{
  "n_layer": 9,
  "norm_place": "pre",
  "norm_eps": 1e-06,
  "tie_embeddings": true,
  "init_std_qkv": 0.053,
  "init_std_up": 0.053,
  "optimizer": "muon_variant",
  "train_tokens": 148700000,
  "steps": 9076
}
Each number is 128 + 24 x the weight over its row's rms, rounded and kept within 0 to 255. Layers, rows and columns count from 0. Numbers have three digits each. The size before them is the row's rms in percent of the matrix's.

# layer 3 MLP up, 640x160, rms 0.119, rows 392-478, columns 0-79
095:122142085136100113124118104101126142145135110097145149122144171127089098098139093152142135110099108067141125082103128143112112171093160157133114142185114129151124080068141140105115134107135113105159090134145111125159083121152145170124104128
098:119133161127125137129125137130173133081100119111139108104158171138137166116115128148139112117180144129095131149095137115155159121099146139120136134136127187175140142099125145094131121131163169139147113153100141091119103117116143077138085144
101:117134160130184113089144134141135143150117132097145108106110140100156175096120128132091156150120118156166102120100148187132091120077130151132088153113169120151111167135103134101120156116101126107080133166107130089122111136107111139099116155
111:149102139125142126084133154156124116141161135155200117121119097128134148130089100090145130164110099162069144075117137108057189130100169152158125128122138110141148119107153086135108121156130120097133100149144113131122129137134099084121133109
095:141146124150151136142159125108140150119125101131103132157098122133106105087123103102123106097131125141124139143125156105105138111163143127077130128092150092144086155139145103078096150200076137133113163109115151119159137131096141141121149129
101:123112154133136083102117116128121127137150120117144106099183101143175084166107117151125116154129114136118103143104116113150110059109088109142154145176107166146143103126101176127121109060143124073165124140153127133120070159160119103122098170
098:132158117111136129135119113147126166173155130131113162142137110142090149130099094130110106147133156129137100157146172118098171111139149074106108112105108117171077137140135136099087078143122098117102152151123103094138139178161117115142137128
100:162145157107130110123164099117137131127128115124135126133120157123146101146087090115127123119164159120094093177152154133102181125140107110123135112112177107120087116119084075203115113115125137137158129134142160073119103103121181090152095100
111:132147178110161139103152133130124110149146091141112156133146103160088141141145073142147141130087102103159145105137137165141126140113137129145154155142159123145107144189081150126161092105140120073116137121132146156085113140086142128144113095
098:117073071111115152144151124130143096116105123159104137105126136167129089131118136148133168129140101097159065121106145142144165100176109127105118120160133091103102155132082151161137151116115118151100130159148096148107118124144096149131130133
101:144086089111092123155091136114101115157129151144092140167100092144158094124108173105095145139090158114120126119108128193135136099143149116124087143121127126105123142139163123125153091160103113150174108092148145093125131126083121143083131121
099:123167144118167160168116101128114112102142109147097120074135099123128141094137095123132122152120144056099114151115127131112113169102108114140124142157122127114075117125125158092162166135093150094118113144124125138147126118103128130089139106
098:125057108151101147152124124133098132103155129164103070151130182125117113161110135149140162131168146155108101089135146105093165153131100134114152137142139095146139134094114120149153111105161130136152129129147130139144141131101105114111132116
093:123173155113129161106143160109147136126095150114147132125158118118135105114088143115124141162095100116157124126131120122129101109078132156089118148096154130141112166115083093112115150171122142150113133156119138111164145084130131143157103101
093:103097085092149166156146178138110115176107086134105125144164105130159151077109160135162107142145087152093136130139143105100101145117139106137144118129103164135136135177144167146132122119151113165124082106116127132122134151139114128117118126
097:170120124138115125141102101095118153167142098123158145163115144118147148170141123124131114208113148121082106153124103144131135110064142080105130135126117110172116077107131114091118102181145097148123149112106103151074108128102133116061127115
112:115126125124131093109123109159131136150155151116075077152126137112122144144099148106108118146170137131126151153128142142161171071116122134120146138130130119123116168142158119126098158112143079146117104134124144116113138118108148120146182117
102:115101124116135082145114169156108144169088123150169083132145120151118145158140141120115119155122121180094117175136115111122131156121169147116150101116112100179108109118130103179100144119129124145142144121114118115082087157134111101157121166
095:126136101106173116133146113132129100118129126165107138137107109136144127132115139136179113169098147122171120097106162102122189141090086090181121130129123130128191149127115131155111134134127106158160088102112130083087121087121128198102112118
101:107167099123121171094132111110096134110143137145084075095126145100133169104121134144093111111115193134107127161131084111149125117130170075138118136162097094123092136154107113145119140114145096151148176132114118121144098121123158129107163103
094:088171121192105088157096113110148147136163088172164140128127128122105114145128111118110134110117102084133140123155111128132142125145159123164151138115135122155129080133120090108122142067143145133156135133125113096119158072102099132140171145
098:139134169132128102133156125141109142084169085129170135101125128146152104155155126141114105160134136106152097152114185126148141153124126095135159132173144109135114098148126113102113137142138136140106125175121126146106106148082129110130132103
099:118133161126131112126132129101092102170109123138155141124149119161146135107157133153132142099139096082129123160122122117142138117132107164135147145131101125140127119102127129206161122084149157127137132153071111122175149117135119118163111117
095:118172124132136094155101167182091182116137082122116160125109135114166128100120166129120142142131124179089148117111144075157158145102132122165158126129117138150135100088113137121110129146121118162093064105162108107075122114145138127153113121
113:177157130086121152109120132121156151126128147118104117161162106150135107187110107094121120130102186112109122128108113127159147141108128114104113145117128104103104133151153174099111121123093132148105125163183112117165118123134153110111091146
105:155127115118129215175128112140148099133127115103123102157129157123123132150122132138105121105137143125099162166107142152112122115097115123109158101157123102151089109143151078177110180144138166120145141114106122175129136095164097124129114194
096:157103129131154129119112076099142123133153138146079114103155147150173113092100132146133132127121127160105107123172144162090165133105115105106171135143104132157136089149148104098119160178103094113134150108162162107155104111122104144122162121
110:157154145137149131150147142125108114135126125158147124132155112137122090157072107134134132091151098104114117169135097118143140110093180140107136096140133142088125171105130117088170117107114104099172097138120133119177080142147136125148127068
100:148111184103144141118128109160121108132162139174126160135105151120132153137150118131125115125150108133137131105086073157127150116106176155120127135152178115094160131086087099121152122138150156124096092150131090114117128103104139098140095110
092:126153155123134106114114110115117119152145097099114137106178126143113162115146151119117110103135117116099131127087130114125102108115135098163106142145134116139112109089113130160132106137102108175186091160131123155146116125094113165148174131
102:153142163117102111139130106143149096122125168111164132160114155154134123113120130129132195134148111119082141131145124107138127139092173089095141101094087106167114140111127126091152129097097147144089130126136133127129159107094141142157109074
095:136153100122116118126069130129170131113134163111162104101122125130125094080169154120147100095101116085144152134121152109112117143122165102113098098128145099105140107119145103136103116101117157157125110116096059120166139096156115165111104179
099:100091182129104160100175120145136138157133089148110126116148162150125093135140125163101103111142121131098112163100124122133116134102177124134130141125159152139133160146148127142160077121138140148115120140115148109147104142146148127142115095
098:118140132117079113113112150122082089188186138121148138119118146114142125125121137093131167086112137131112153128075145124119134148108145098116136172133094102119155081138125101142110154136160181111143151138144174114101123127137097152175155088
100:127168101088128097188139162152140132106182123118146114105102089160106116122077111107138153130110134108107148180148095139107141149130130140164124129154140105110137136122120132182162110139091138150148123055145171110104118144150126143154182117
101:136112108140116141138162119164118137128120132114140144152153163112095158168114150125102116129116131106169158131106147099102134120122153130151134114103102088102148147138151142111127109088119148125124111088102154142101137166151143113142184095
098:131128106121163146148119124134149134108159142120106159145081154142150131089107137109078068144163116124129136141195158147111133132066126087131159096153145151112124129126119097125132135117120102133126155108131154125100139111127169115133165168
090:154098141119157147126094144091147125168164115175130133155133158100124112104104139154122088094128147168125119127122152118120135135139207139103144095148158151145137110094153139126143139119145155118129107159135125151139118140110083160159126153
100:123144164168119125120072134110082137113117151136104058126139150103101127161128131150124115104126131147117101148102114111115145130109142126106164155166142086123080121148142126138090142156114103121181112155128198120143146122080117154094136154
105:104135119131138147137118172110118124130157128131135134125163158104160111141136104116143154115121099144157116108124140108129139180106128121064107152146075131107143080146120137146146102076141154100126082168129112129102117110149085100127109126
099:177106173122106132120148163163143143163121111127089091149115140161117146125076142143129167111117134094149119161144118122083136149158124106169119107099143135124141164122117120136130106156121121123144093145126115163132147085117132098132134111
097:135114157152099147115133134123088151092129120133079131102115117157117100122110131127109183154127081108142108146116127059166136110129170118135164088085173127123123186125158161147130130106104149192121185099121135097146109134074176131128140123
105:176135126146155105108142110063116159139144163132114133142136136134151142113143146186115153128107125074133113138111145132139124110155139096114117127189130170115106092131132134132096127123116148147122117106125116091138110098128154151115152152
092:140114123134111157098118128097109147098120118138148107131086117109121172154139129117097134122121123162143164131083094136116165111138108097092124083166173123113145139104094127073131124105105144111121093115177080107119126126116175162144089148
098:133108111089125161094139124130130119153191149162092102109132156163127109134135122116141130135121170143110110155137124064141134137150132125106129139070106116149144115135150127119116104118119127095110158080154147114094099148120152110142115154
105:096071147170133091100102122161123185118120145132082067115105130152141140155118138139100091132095121159171129140169126144103129173129111123133179132110086129136109119096131107125109151123130159140124157166098123094119104121109129166119091113
093:094140095138119099127112143127146125117116127162124127129123119170134129103112129086133139136106125174140142109165144091129161130133112093133105081137097099105167105114132148148095131095129144137112115152135124126136114136097119137081119125
109:109137102154101104148145107136099114130144092136124120135139118138144163159136163161075081114148141135127144116139141173131115113121153151089182105116085171140116153101142093158164118113123171124134120141115091119114151089171093129122125125
121:157104138101158169076106155132140127151171135097167105151135128121118112151092099102107126119093117140112142126102096113124096151102147102147138137145122159110152127110148100136085114158109095108151146132128148090110127172115141148153106137
094:143161092119148119084138137133110137112126127114106140098167169176105130122099125127161144131091129093154096152085153143088149117102136110129093134146153110148092123163080105117108135143119103163163152097166119153116113127140148088111151102
100:155100104083088123148157107086146176161117136117162094119103141138124113144146115140087156068136128095109086173103112166101126122118136127143139132137082109120127125142101189115146143146126140170115126120120137095174146167118121114126137126
099:162142132178161154082133124156148132117091127139111085120117115091139102103140078130141103111087121116147138126129164110092109169171151120117139133134117163135137085132150135140112155118141139139076130111135111127155110130113093180106119133
105:126143148088141130149156176168098116143133100074128095133115191092115126111159124110177131151149154146125125137139160152105114064103145128118134105112100098112133105097141115149136135149164118159079115139156103122105138096098132136131123117
107:124117145115112122175142145140172129184096131143134117119143150119140123133125172085124127115175170108136096153105090141159119141120113142155102127088147147121136123154131121151168095135097100148109115102157142129161130127090103127156154080
101:113151160122156130119137081174138136103110138110119140049099119143113137091109094131133146152092154121137141118142099142160102115146143116115176123158091068089143183126148129126144159106107133118131126057142103109127119150105088107115110128
103:157120077132160151119133090086164137087127139153132122130145127173150168112139137132156073090124103134124107127139092206114113145093189133147143110099107153095116112095144150152154152109142153117140134150134151116118156148080149097134131117
107:075122120174116121117104109151154150172122160139158135161102114142127137101105125118102098114109128090126129135099125122104147106085121135133107144124131158149129167148107082140118137091149150103126133109110134109145103147128146168100108133
100:148128132163101122141124117132116109152121137110136098161131109165155132107111141116103122142113132059151137113087116156103107100135128115099114144128149109108092161136130134098098109093125164094155138155137150167113091118122098091146178195
104:105164114162131123110072149104129045115122105145144156135138162143101108140134107153160142111129114124104152111129132101113150111101125111106161124119120162150123140140120126129090123110129145133134133134099114102131106116136121090136097135
104:145135145131120120133127127100159177128122115163087136119123109094086110125148162166094154176121125127109143141127147100098177155143133149141122115135098097134097092126136151117168124136147163164110070144118139129141102091165128099147096114
094:104162156124156151203161108149150150109118124140102098088112145134130079128113146115107106125117119110103131103093127109075075112127154117102119141102098140135137078094080123138098112138145132128096122116143127094100126075140140107141144133
103:134126132145147108148132116125167167113167143131119148144109123105155112100085132151149118146136098115157099098146180107116149119118131180092098091084119110136100134179130094132131136074124111150150118130123143109147124128130149112126136123
098:123125110115096103123089144142135095142172120141094136128105176167123127124131112090148103086127122117122148121157130091103105104108164128097133155107158090167138171117167112152157100157115168113125161084076115156109102097121111113172152107
099:154132150124123106134092171152120118132111145109122095180130114124132101131165136108117115129106106120162057081129162105166138109112145141172129143149123131096115093113154133098169099110100138163114116146136114127160135129130165146139122115
095:133104132100127140134120051111147096123150154157130096103079141098098126114102133141159153156140145154108134111131096135175099123147125097127168114122155157124075111155075116112116129095126152119158145112135109132109146121090081140137080165
102:116075150103145112132112054126133108118114105110094175146169156134152115089137170169138107129139124137146111129132151102126135166124188107098103104118140154146111138117095116111108132100137144152173124099134116124098159142127125142147118155
103:125116164094125141085114123107144167103142115142093136110142109111143134168073085121178136138115144105125126104080129159145098119098125122123108142164125104133139137135129103105126098131139181101145143145126138167138136086109137126114080145
100:133189128113111157123132123166119116153153114105119155116156080134115097102102124130116130142191118128119109141137126116150157129114115131139161115131133144073156099157100091115111115134121169126138120127147106131120163078123164043134070135
099:176145139107145118134087112137125092121163096111122104119116099147141123132120153147133142126095169139156136142139093199108115102089108132132099126111114092100109083122100121071121139154143142117145119136162136119162114106119099197145131122
105:119109137119110127125163076122153131140156110186160155101131103141140126146155126158108123159116147108157094129115081138146160124131089114103135131147103120159089168115093131136126130111101107105149141158113138107113140140076122174140140155
093:109119122132136104142132131105124122099123142125169112093115173130088163073149111103152104127143125113132088091064103151121119128170151118110133137141140119130126118093086121123146141081118143136130105101142151172154141132133156110156128089
098:103151188105137130157138102133134142156157116126139062113136137150091109087087130091134111138117135134135133158116162114102159147131113134059134114123136147105109147130154093119129142114100152154138192116077163101132112114123148135132131128
101:139119116125128146131153122132111090164107101134091113100105103098104116096133186085139136087107145114142114151102163157084154115097104119128117138090100121140102109107132131125092114110132133195123133093132164091085118136104082121104141165
095:173123089111092128107153118143106157156139127140150119101094148172102114138121117113133089098111143118111165150108174150157124100131145101113150117104100117138112129100155100151110096139121089150142175099146141110157123143117131094151140108
098:134144167090083117090155129089132151172148144136124126121179133095089182104100106127107153168095139115112101127155106123122137138136123126139149121138148128142136122105093117084115133135131102089091108132131148110133133105160141151152152118
113:190099142081153170123117113091117153111124155162141111114147120107130109140142131113131120101121137113114090105134124143106095119064123125125128144092145114084135123155095154161180155143076113132128102167130128119108134120085156106144146081
102:131096091097138088133130118131126116150120180116108139167122110159141126154087119116162110131130156150137132135127131161108128105128149083114156161136118090117097128175114128094134124112165139120184134153110193086078123165165135137172125074
093:101167142126154118117121133090101114098134105144121134149170093135116150144139162153150139132118056137101130110123131114140152150151097124134126127093079144111102118102143099161121109160114136127152141178138088101156113098117099144122109164
100:104142140068149145153099138106110160141100145147134102117096171113147095123108142097134157140123163128123118164115078173115131122116144111158164133125145156096149153126167133106151117078134131141127113105143145143157116146117103114163154131
100:114108148100143157110086113124147136121108150157136138145137132137129130159157150091142128144137171117153108145121119099099141124112105140121184151141114119094085127113109180137136134099131060083155142123155150093183108114137166124131130123
097:112123098114136104135122129109134138128115118121134095114090136143158168155135156094114164172090109144139129155113139143137113159142120125111144115100083119142145101122147090089153150129124118163128122186136153101126157140104141160139125098
092:150175176137101157096176150147153115081120109108137076098110128123144100087153102118139137135138139144127115086120192121112150132137101109101140119154146181094114152094101137116116148128134117128174155156115142119098167168083118122153124115
088:142119164118097128140152106143130134148158159099144126157148136157061156097110129078139124119144129137120097125101100065134151153111163056170147127110138127120152135141115140109128117172103135128134113155163173129139136162139143148150125104
095:111108118132098146151147120088126146139141133108160104092144148151148108163125138090150100163146158151140112145131141168176123108135170124123147158085113110113128114135152095145150141144160108135158133159150095170140087127147126093141176105
097:102146103128109102136138099154154107124144135166128138102094121142105133105082119099177155126129126142084100122124130101101134159094124112135118133113151152122110127152120084122144113134103113137141120109185130124137083157134108143103149117
083:081172122156143082131130159136170130117105157147140116111144121162074150137128136175126135158167101103146149130142170124134110103101160141162126101145134134136100090091144107130132131142108169117121149092152178153163124127175133129134123152
108:139147175124078126120138123172140102154138146148132164146152129116124122126096133131132117113135136136124140145153134104074109110143134118090108130137129133102124140135115119135116141107126154185150077162161124091101104094166124148159116094
# layer 3 MLP down (transposed), 640x160, rms 0.0626, rows 392-477, columns 0-79
090:110130120162133133162145119142122102169150113133116151156144143130115137176094149163108143132140153127085095130117113098111110099098159140124108098121074118134147136120144136129127167074162111148126136149148161094096130120156169086112161145
097:145112111104110115116137115113105096130118129109179111152127069092137093152138103099120125150119105102150107121114125141147146175129112125116150106140096112108092107158113111145165152139105109155118138112146136138176147133153130158113157118
103:153161120077137144143113145158137141108076137147102133141136130149094132116150161128113114096151119102134143142082039122141152159190101163113119105139123124089087126144161129172133119142114120121130133145132107098122164113127166106101133116
103:115135126081124123108147126125144121115142145135088109121179151114119166125144186146138114097197097141132163166128082159166133185158121104139119102155129133130116098163107107117146127104108116142135138100112148119131137178086164133111144139
096:142126147115104139131128128106108136128166135121128149083113153082111177141150126136153115144155127129126133136133088162150124151138135098192128114161134140131117083121121112111120113100151136129134082124136186125132095125080107132126134120
098:109139097130123179145138123136121174128141119150147135125128159161106116104110158139089119086100126106075129178116150095132109142153122125136096150129084168123175161126191070132134122135132149148125117130103114163118104117129115097138155145
096:100117111151133137096083125121104091123100138139123179136145140190116190116118104111125145176110138059134122152141134137114111103097143130124104094141134127127129095169125162107136101137121146071121131142113134119132146143089125104135126126
108:104133158207120145172086124150098123134110129129108132156112147121121178118099106151122134161147101156128104134141165109125104108163165130139078100148124148145141141147102129119155115127146128141114171094110102088136110125079113104105123112
109:126143142117104140117166153125086126123140117098148146124106134129159095108134163143128136171147071142110134096100090137151106094080118173161126162133142127145122104109131091077130145146136150124135132152109138139097123127076111146156128107
097:111118138097125095166074058137112185096136152116155110169146140066111141121179120141123152137147163098132151146118108139133114126162114128143144152175099115141144131129090123138113093136095107094118144093115146130066137108108116111134140167
099:145130140143104155162103125141144139095121118122136145126117119134150054133104121146179121132133124120090109135122117138127147151125131073087110125152154113142139162095120041142118145090142115119141160147127134146100133130122138147139158113
111:162163123130141142144132104124125109133150128133103116130144146123065124116163149083083159128138169086160160144127128141144115125142078133158130088116149112120110151131150116169162157131100136157108091104140140147147113095136125135140160103
100:142109111119129116123151115067129107139132140116160117104131093139114149134096128115114157094105092141194160089139169154095121125106134142107111126123159138140092127179096160110138106118101158109153140132150171181121107134135132118113101079
099:164148116185196116117124126136110108133152162115102114121147143107152135112157122133124140117156143112116131173146119114141082131157169136071115122110114121152103145119140109100136151124151102144120118105065139129176165141167164118184133135
096:127106163101140088093122149153170154138126140151102121119125163081132123155147104129134137148131144137132113153165118106130129146179094162110096160113139137089138139173141157118126091101143157133117101144189162089096107106083122112125103141
106:153125148109121089073128159195130097134129134113107136109121137143090115155120129073156150142145150149129089107121127117098126176097146091119129147135123126125142129090111130134188101117131140146123114128159156120163150125133106120098136162
112:138127097151164156125163122101160085099146156155127123093130158134162141160135147156158108120128117148145115151165129118206149150127098148129107142128130103124119125100154116076143118125111084149159147132105103122132154054119160115172094111
108:148116106119151143121149105084101144104128146069137158177105096133143087113086160146116151158098093140126139133146144149125127101132112153128127174136161142087149146146136121165123114170113155127096094114095148097153130155132112115119146131
101:148183148106125128105099097149125097120150156098084156149109128146151148141161148109099127099126127118178148136129131140093133122089094160150108117117085138133098100154097137148120136091108099120096134153108133113149156119112107100135127165
109:120142141117186111125131131140117100142128130171123052119142130105060112137147158108105106112134136153158162129106160135139117130122153115126085142099074083099095118116127136149133101119155135138136149115138084167139111108145152134112121117
093:146138130092195134110162151126120122203134178203103123119103145130157128088115078159119185114145182132112131162131116158127124113119105114154142127132128099080121135092082146126095084126132110161124140135182151124130121103154131157122109125
099:135111153130119142124111122168149128104154151140134091120177114108124150122144139101078157116133139184136112113113140125144133130184130131127137125156128138125115120032093116093096113102142125112125132093154167108109110099128096128126087129
102:122112113120107130123087168138147135158133095159126152169104110136071112129170096099145110142124124111120134165141078137110115150156093135172140098134119111136118167141176117127099122133133104146093205139163108077142105121152085134098144135
093:158137131136141143117101104137095095167161135161185090204112128135113122110121131115099175099114101130127118143106147167135104057142114097124117152095142142130136133165162111106149160155102131124140133125151138149167094116132101099096146164
102:091098139139150144156181103159120096122154121115153100140130135136106153104102127084125163160160102147125126109172134097076127119147152137126129132078123126146126110102108110144143136118150163095117183102129121130138070140125134127141129122
097:158136153127131166156116106118158126158138103160169143105121133155134117075147161160120145123143167152155128096132130146159140161176106103150101139152103117117174160159140103121108130160089129092113143087139161107119117142134138142066144112
105:162135160106141132108131121107143108144106137136086081152209095101153131121115092107146112144162128134139156081184120153136133133099087157136091135124136180129091153141133109143133122102126111166103180090126112129135126122146140113132142077
110:134165132142097157100137139125164146124127131148097191112141104108124107175116127167111194154147114130167119129120131153131060176093121151067139112126207169119125131124130101099099119155117156112130117107092157158112166144135094108132120118
107:137095090147135085084114154133133153136117120104117158117104115135118128150095116163138153147140155075114127101142124109158087131107148116141105094129146168091088145152121127134159134128097099151152142144147172069102131107154110144104169121
092:075110090135130147072124134111095130138102094107140164129133122075101085117138108051152132147126133115106140133111179103119171191112124140094153155147108140081132118084156133145129122131108137143137132148139119145143138109138107127102131138
116:150116138140143127161136136095110179077134127117115120127124076137107085146120167153135104159101152141144179136118139126155145107137115152155093105141133140113097099138149109079126106107101136109117120112126105124154151116123097079139106102
091:106175139127141107166164164197116089092101116152109134128197148132110094120147107173131140132158127134089140163125109134120106121063120131132146159142097144101143124136136126142114126121160108098122114144101079136121130157131104148162123111
103:140107107131141141119160148116129116097067121103162168192121121101135143130102114117082110151089155136165118093115139158167149094102079152141112082120100139151105136129144149120092115097132123121145106160136105122149137138119130129146159170
095:126089147163117140142171142119128117118122113139094112128166158162102152104113116158129117139104106162132165161147092107179091119130132107116106115138142152141125175098129131135137137131117100132114127096130150119147174127124132096176087127
101:109162127165121164172128139146078108105103140150128129147148177133135169113145096162165139120154094178136126119083105122124137126105120137124120098123124117171116130127110096171149126108128135152111097106100146122115141154120131157111126108
097:108105080128099127106131085136150112156149134114110124125149119125088140149113102106136107131134139128128129171134142116160116155142159120149093125159128171138063092152116094126135139101168093136161110131088097154112133115131125128168140139
091:181126110153193129102120124096096124128133081140110130113130141123131130125097138156180131135108068162132085148128112115074133126127153148104102150148119135108121117138098150117165116122127131103126100125141141091161114173102111094105086106
096:159148163178099154119157116164105162113098139144156118092108147111164142107183163118143136132145091108129148150115146139126143154106097085123111095115143108111124148170150143125144120146114133142112128129154142081126085138123143107136142125
100:114121118173104134127119140090128177144137121087124102095112137097148144107113143120148142112120142069111163138163140129126146133117107127134127146142108171111143124156141134141079140109113143145104118133099127112091144098168161123138142126
097:115151146163159098129145096095144148167115153093151129142133134122069143144099101127146133136097134125142140122138095104137113132165135125136126146117161119127114103114155117158127122129140134146114148103125114114135170146125146106081124113
112:120095151124159109149126145100136089135111144135090172108073093119134106166157133144123138160123111116100100106129144135155167120118125124138115179113120138143133116164123158077156113136151143106106111120125134085162106099100099130118079131
103:124111126089143099124106110144137112181134115121167070133164119125169137105164106117134119096166098135108108125131164103123107151091147135079146074132149147190149112120082114115123109166140125150144148136082101173109168135158124139159119162
104:108109167104178148143110153124085156075141112119133162143140115152097125132070078144123138102135141172134140141124107100110105141129130124155135090122113088086146144155148177128106122142112125128113114154133118117112095117138130125135127097
091:154073100132155126104125162192152140111104139107163131136159170134111144118101106126175118110099141124105140113138132093113100123141118115151131142137120122145122096105129118124153125142126134120154122161116098136101119170112152081158159123
104:162118166095145080121111169117096118151169142110131131138141119099153113149128036135120141136115155125141166172110138129170100112116075132110136153168086128115123146145095176127120085131096179117099114093181153122144131099157140158169133165
100:124117110129082162138131142120144118155133049125111123112110104116100145097109157078091114143128146132134125094099150160097140179149109101133153135144145129165137146136112132148106124123109137115128135136103173165124111132087137107144123157
093:099144139119091164124146116107129153074127178133153138113147131118140124157149113148130142133095144082109099153123115161097149110117122152107134151131088148131136145106131132077129133137082163128123115124132131116151138132125099115119126093
107:129136154157074105089123143129137170089095109135105099094117147129116082134131161093159145118126087116146068128129151111136130159120114112182143139153155141101121162110164095146137128129151151112141104110116124140116103124133137159143134113
109:091176162164068134113176114152121121145141145125076110097159101106155156148139105120142131089115134132149115084110112161171119147142103150137143144128104116123109117126101146100133139112105085114107114108124120105142188133159182101152125149
095:126104130114091144160165106134100127115148095162116123099130134108099170098156107141115170136134114168124157110157127146140148119140175133145159109146145161146154154115120128129128098143102138111132165157139100098155100127112141127135158143
090:115129132142136102081127138139136112154103108173159128130118136110173184125104180103137107145157141108143117133155130103082109125155138134127103180123164109106082113139125145154123119138151128144113145137135138136102133149148142089113114079
093:087135128100183123155087133083121157129125152158142157126141122112179181087100108130113158097119144169134109129087107134101131124091123096119123111131123122121112082141107107104120155151123143103124150107125120171181138166107194178112114125
100:143134088143149160101142140127132140090129103164144105140141171154167122147077166174114106132190120121100083144101128125141156170146138125155119137144109180122164191090125127165112125143145105097142091124144112120136120155110107106138150132
106:116128117140161165151156135133152112129110135102122181109124171095088097121130161121151117122154112098120139130115066145180125137158130107123155096118136161126091056172081135128119133136149069117114150126094158115159155093097160151141129121
098:129107143115135086126136161130155082143140112130135178119138137098103092132153141102136138120111120124129128125161131125114139132112120135133136141127161164156116080119130082127122078081120138122090097165139170124122111167155151138139130139
097:155123147125099151099163165156115132110136126119106172130153105143080140095096093118092150120135150096157135150159140075124138109103077161130130078139152122163109122112099131072108118161133131151120134117169081110128078136119123149120135173
102:174130159091154116108163131125121113130097170141124123141124108166151096114148139127098080131156127125101102173155076103152122145108120148123141084115128140068165103164159147090146152136152116125115159158113128122120136120086132135143116110
100:168125095161127132144105131082125145096143152118118122132100161091134089143150143116130171119143117110134148120136147091133142171117104118103142148126105131150096099146166108130102099125129131154153117106160118090115125126124125109134143127
101:116094126155167145122164123173060191125158152121123153120155130139146145103150103113108123149161115163085124107160097159130126115092114155131102126118128109123152135183134115138119085128112108116152160107126173160140125129112114162184111121
092:093124115101160136114118146127084097139103138120119132139137135151138129161142135130116110139123129149156156119167099136124099129143152076077109160133158119161131152113071145162097148100132115126132140133144101103115155116146158156086147193
102:164139091105105121127141141108117113093112100125106151135149025091115164194096161131157132112138126146067131112151086118125149112144165121129124181111130163161137146127100115101153130122118114163153141101101123114114135147134144105136137115
101:144086138139130112130158162180109091114116106115122155112075113114117121095146112129134153122163153098126145135133127107117151141151150129166204114132114151149128116099152122188120128123169141102148163122157146051073165137124123178103118098
103:111109139146133136189133152130142102121131120137130152125170134108128181126117128150097100126142127130101112123127109121143114159142150089122109117077142122127093152111108118128149126122116139085160147150089135123137149100125131112121128137
094:103096151131166157124139121095170165128149084193122122108131140116142118124118109137123172142170107095117176098103055135129118088128119152097081145086134110104098159158089138143103118145162134103138152118140124136134127138122120115153078133
094:116118136096165187173156146133152176117131142145140133128180172107131098114130134163083160132131147150097129131122128147111137139117115109141112121119113132111105134130107160130118079164142086135134096120150111146123122169149179084113135126
101:117170095093171126124121121134167100124094125140128082155110132138161144128114115154099138137114165107102160123131151094115086112125134152107144107120136134139161155095156125160164143191087115112092110127133125109131162108126113112114111160
092:116127121132146122172141127140170134138119133167142093127130130147118148160124100131184117137106128092118139140151113111163160128143134123126121141134121103157135126132161101120121172152134056137077136156123112140131130138133132095142112121
098:190143131147163108126137099128137120102160125115126171170109144144119115119151120154109136145137128141158120095113157166064144119120145118087139118089101127080169144115122149140112172132126124138118123169124151140121098131113133144078132138
101:099087127146108163118130105098147135130085111114103146149155157114143134145142116181124131126152063124151139144154122130162107128158164131165105106088125161124108112139151121145105137096064143130144137073191132088097075105128132116099146133
105:153135147132110081097137140125089112151127142132081128151076148138107124136171161143168118116140140131094130134104145162217142134117166138163147131133115146095159137117103116108172110144123152120124124115110141123071127144126169116188105097
095:095141122118123093094114133127139105114130113159101124104129137169188120139115106158141136140134138109102137177150154169119119109128139102144104197114102128165169143127123151110142173170116147124145106106071112134142133147151136141082114136
103:120115085118132162110080136081128090099131161139141179134104128139129115135170146130101125114130105145113110193106156114127114129129146120158152117108090109159069109125171128107144134115140082108147096124167117152123119115121137096108110147
094:082095115154099123127117112169097131110189143122140098125176124146106089135076102138084154178130131156107163125140122117128176126130165132097140160140123114115121119135109140114160139108094119121123105135146137147163159141142166146123162123
107:144136137119144174099108111103104118153119137139124123109118097121144178151109148136121184111095147097134115110144128116141107192095120091114136092126114135080133141158118120109101151147160083157099137182117126130144100105097168155076144120
098:107163100135137160171095132135109150107108112109092161114137114127135130124122168118150136127083129140124083146082088106154111118123113195121120125116112142151120101105175091156133105151143101123150129110146102101160130122113157147131128125
106:086109129141129102138126118144146136142110115075068117109141169140141083162108133152148154145126080114071118108114127104152140102154119088152164094131143149165100109167173103154125140129125135102137117134111105144141121130132108090138143117
104:136139147100143117076112138131153133161182086152159182116122092074086103124138159144126139167138122103097153155176138152110067104136124139123118128149119143128109158136094159131121107137143104166123131132147135111105114122106127117123117129
099:115127129112147123128159167158137080157099170107119114146118129118143196153167090147123154178134109127080136138153132151099145116139134080173141092138111127113130152167121090103103128114131085110121156152125107139115142173108125139128145117
099:116145110145105126125110112089109138115130166131136071162151130137155129116092132109107109144159120137116124130126145132155102102157127153090094152112148125115096122103123151114136139128104101119138168157115092144120126125118129134119122124
098:125104117136108105155129128112083079128124094120105116099128120167099128124131141132136118129082104146134143120149153123086088133142138110124138141087117125146117126146143091138104128115165148145142187136132180081125108139117095139117127115
102:117150101112119109129144137136142144146126147086113171141131152110121117133133114097146154138147146103120083176128139119190154163080159105123152158169106143145190126122097112159099131160131127179099132112162102089118168107120112135105137104
097:128066192133124089138143184148102134096184174138110138152201146111059092158159109094155141105102161144123114117089138116111088147069159142146117152146107111140110114128157161114143109132114135120128110113114121094145157097099114116123088155
085:084131107148098149121128098130148147101118085132146107118102191122121129103156125141134168168141125122122108138139139112116125094136101130157199114151154105115135131166149129116120152117133082143139145121123136100103117113100128151110136092
095:115113163140181089061137115115110120107151144120135082123132098097123132159159118114150102090139114102190112129120130099129138150151113117140130122077144183123170105162123119085110172133143135121135138151117142110118172118069110160139132177
100:145097135097145152127138150182124088133121151090121116142127117101164112108152102095107114120121123122160142147144134122146162156096114098187146123092129143144135153109128137130135142134173127119132158101112114046127144138128156137078148119
087:177104123121147172113108117079143094134140089078157167126115131092132124125155140108124131122107160092125121148133128135146115162098120160145100114142146109150131131179168085110113108127136118172163138177134143122070097102121129121161112132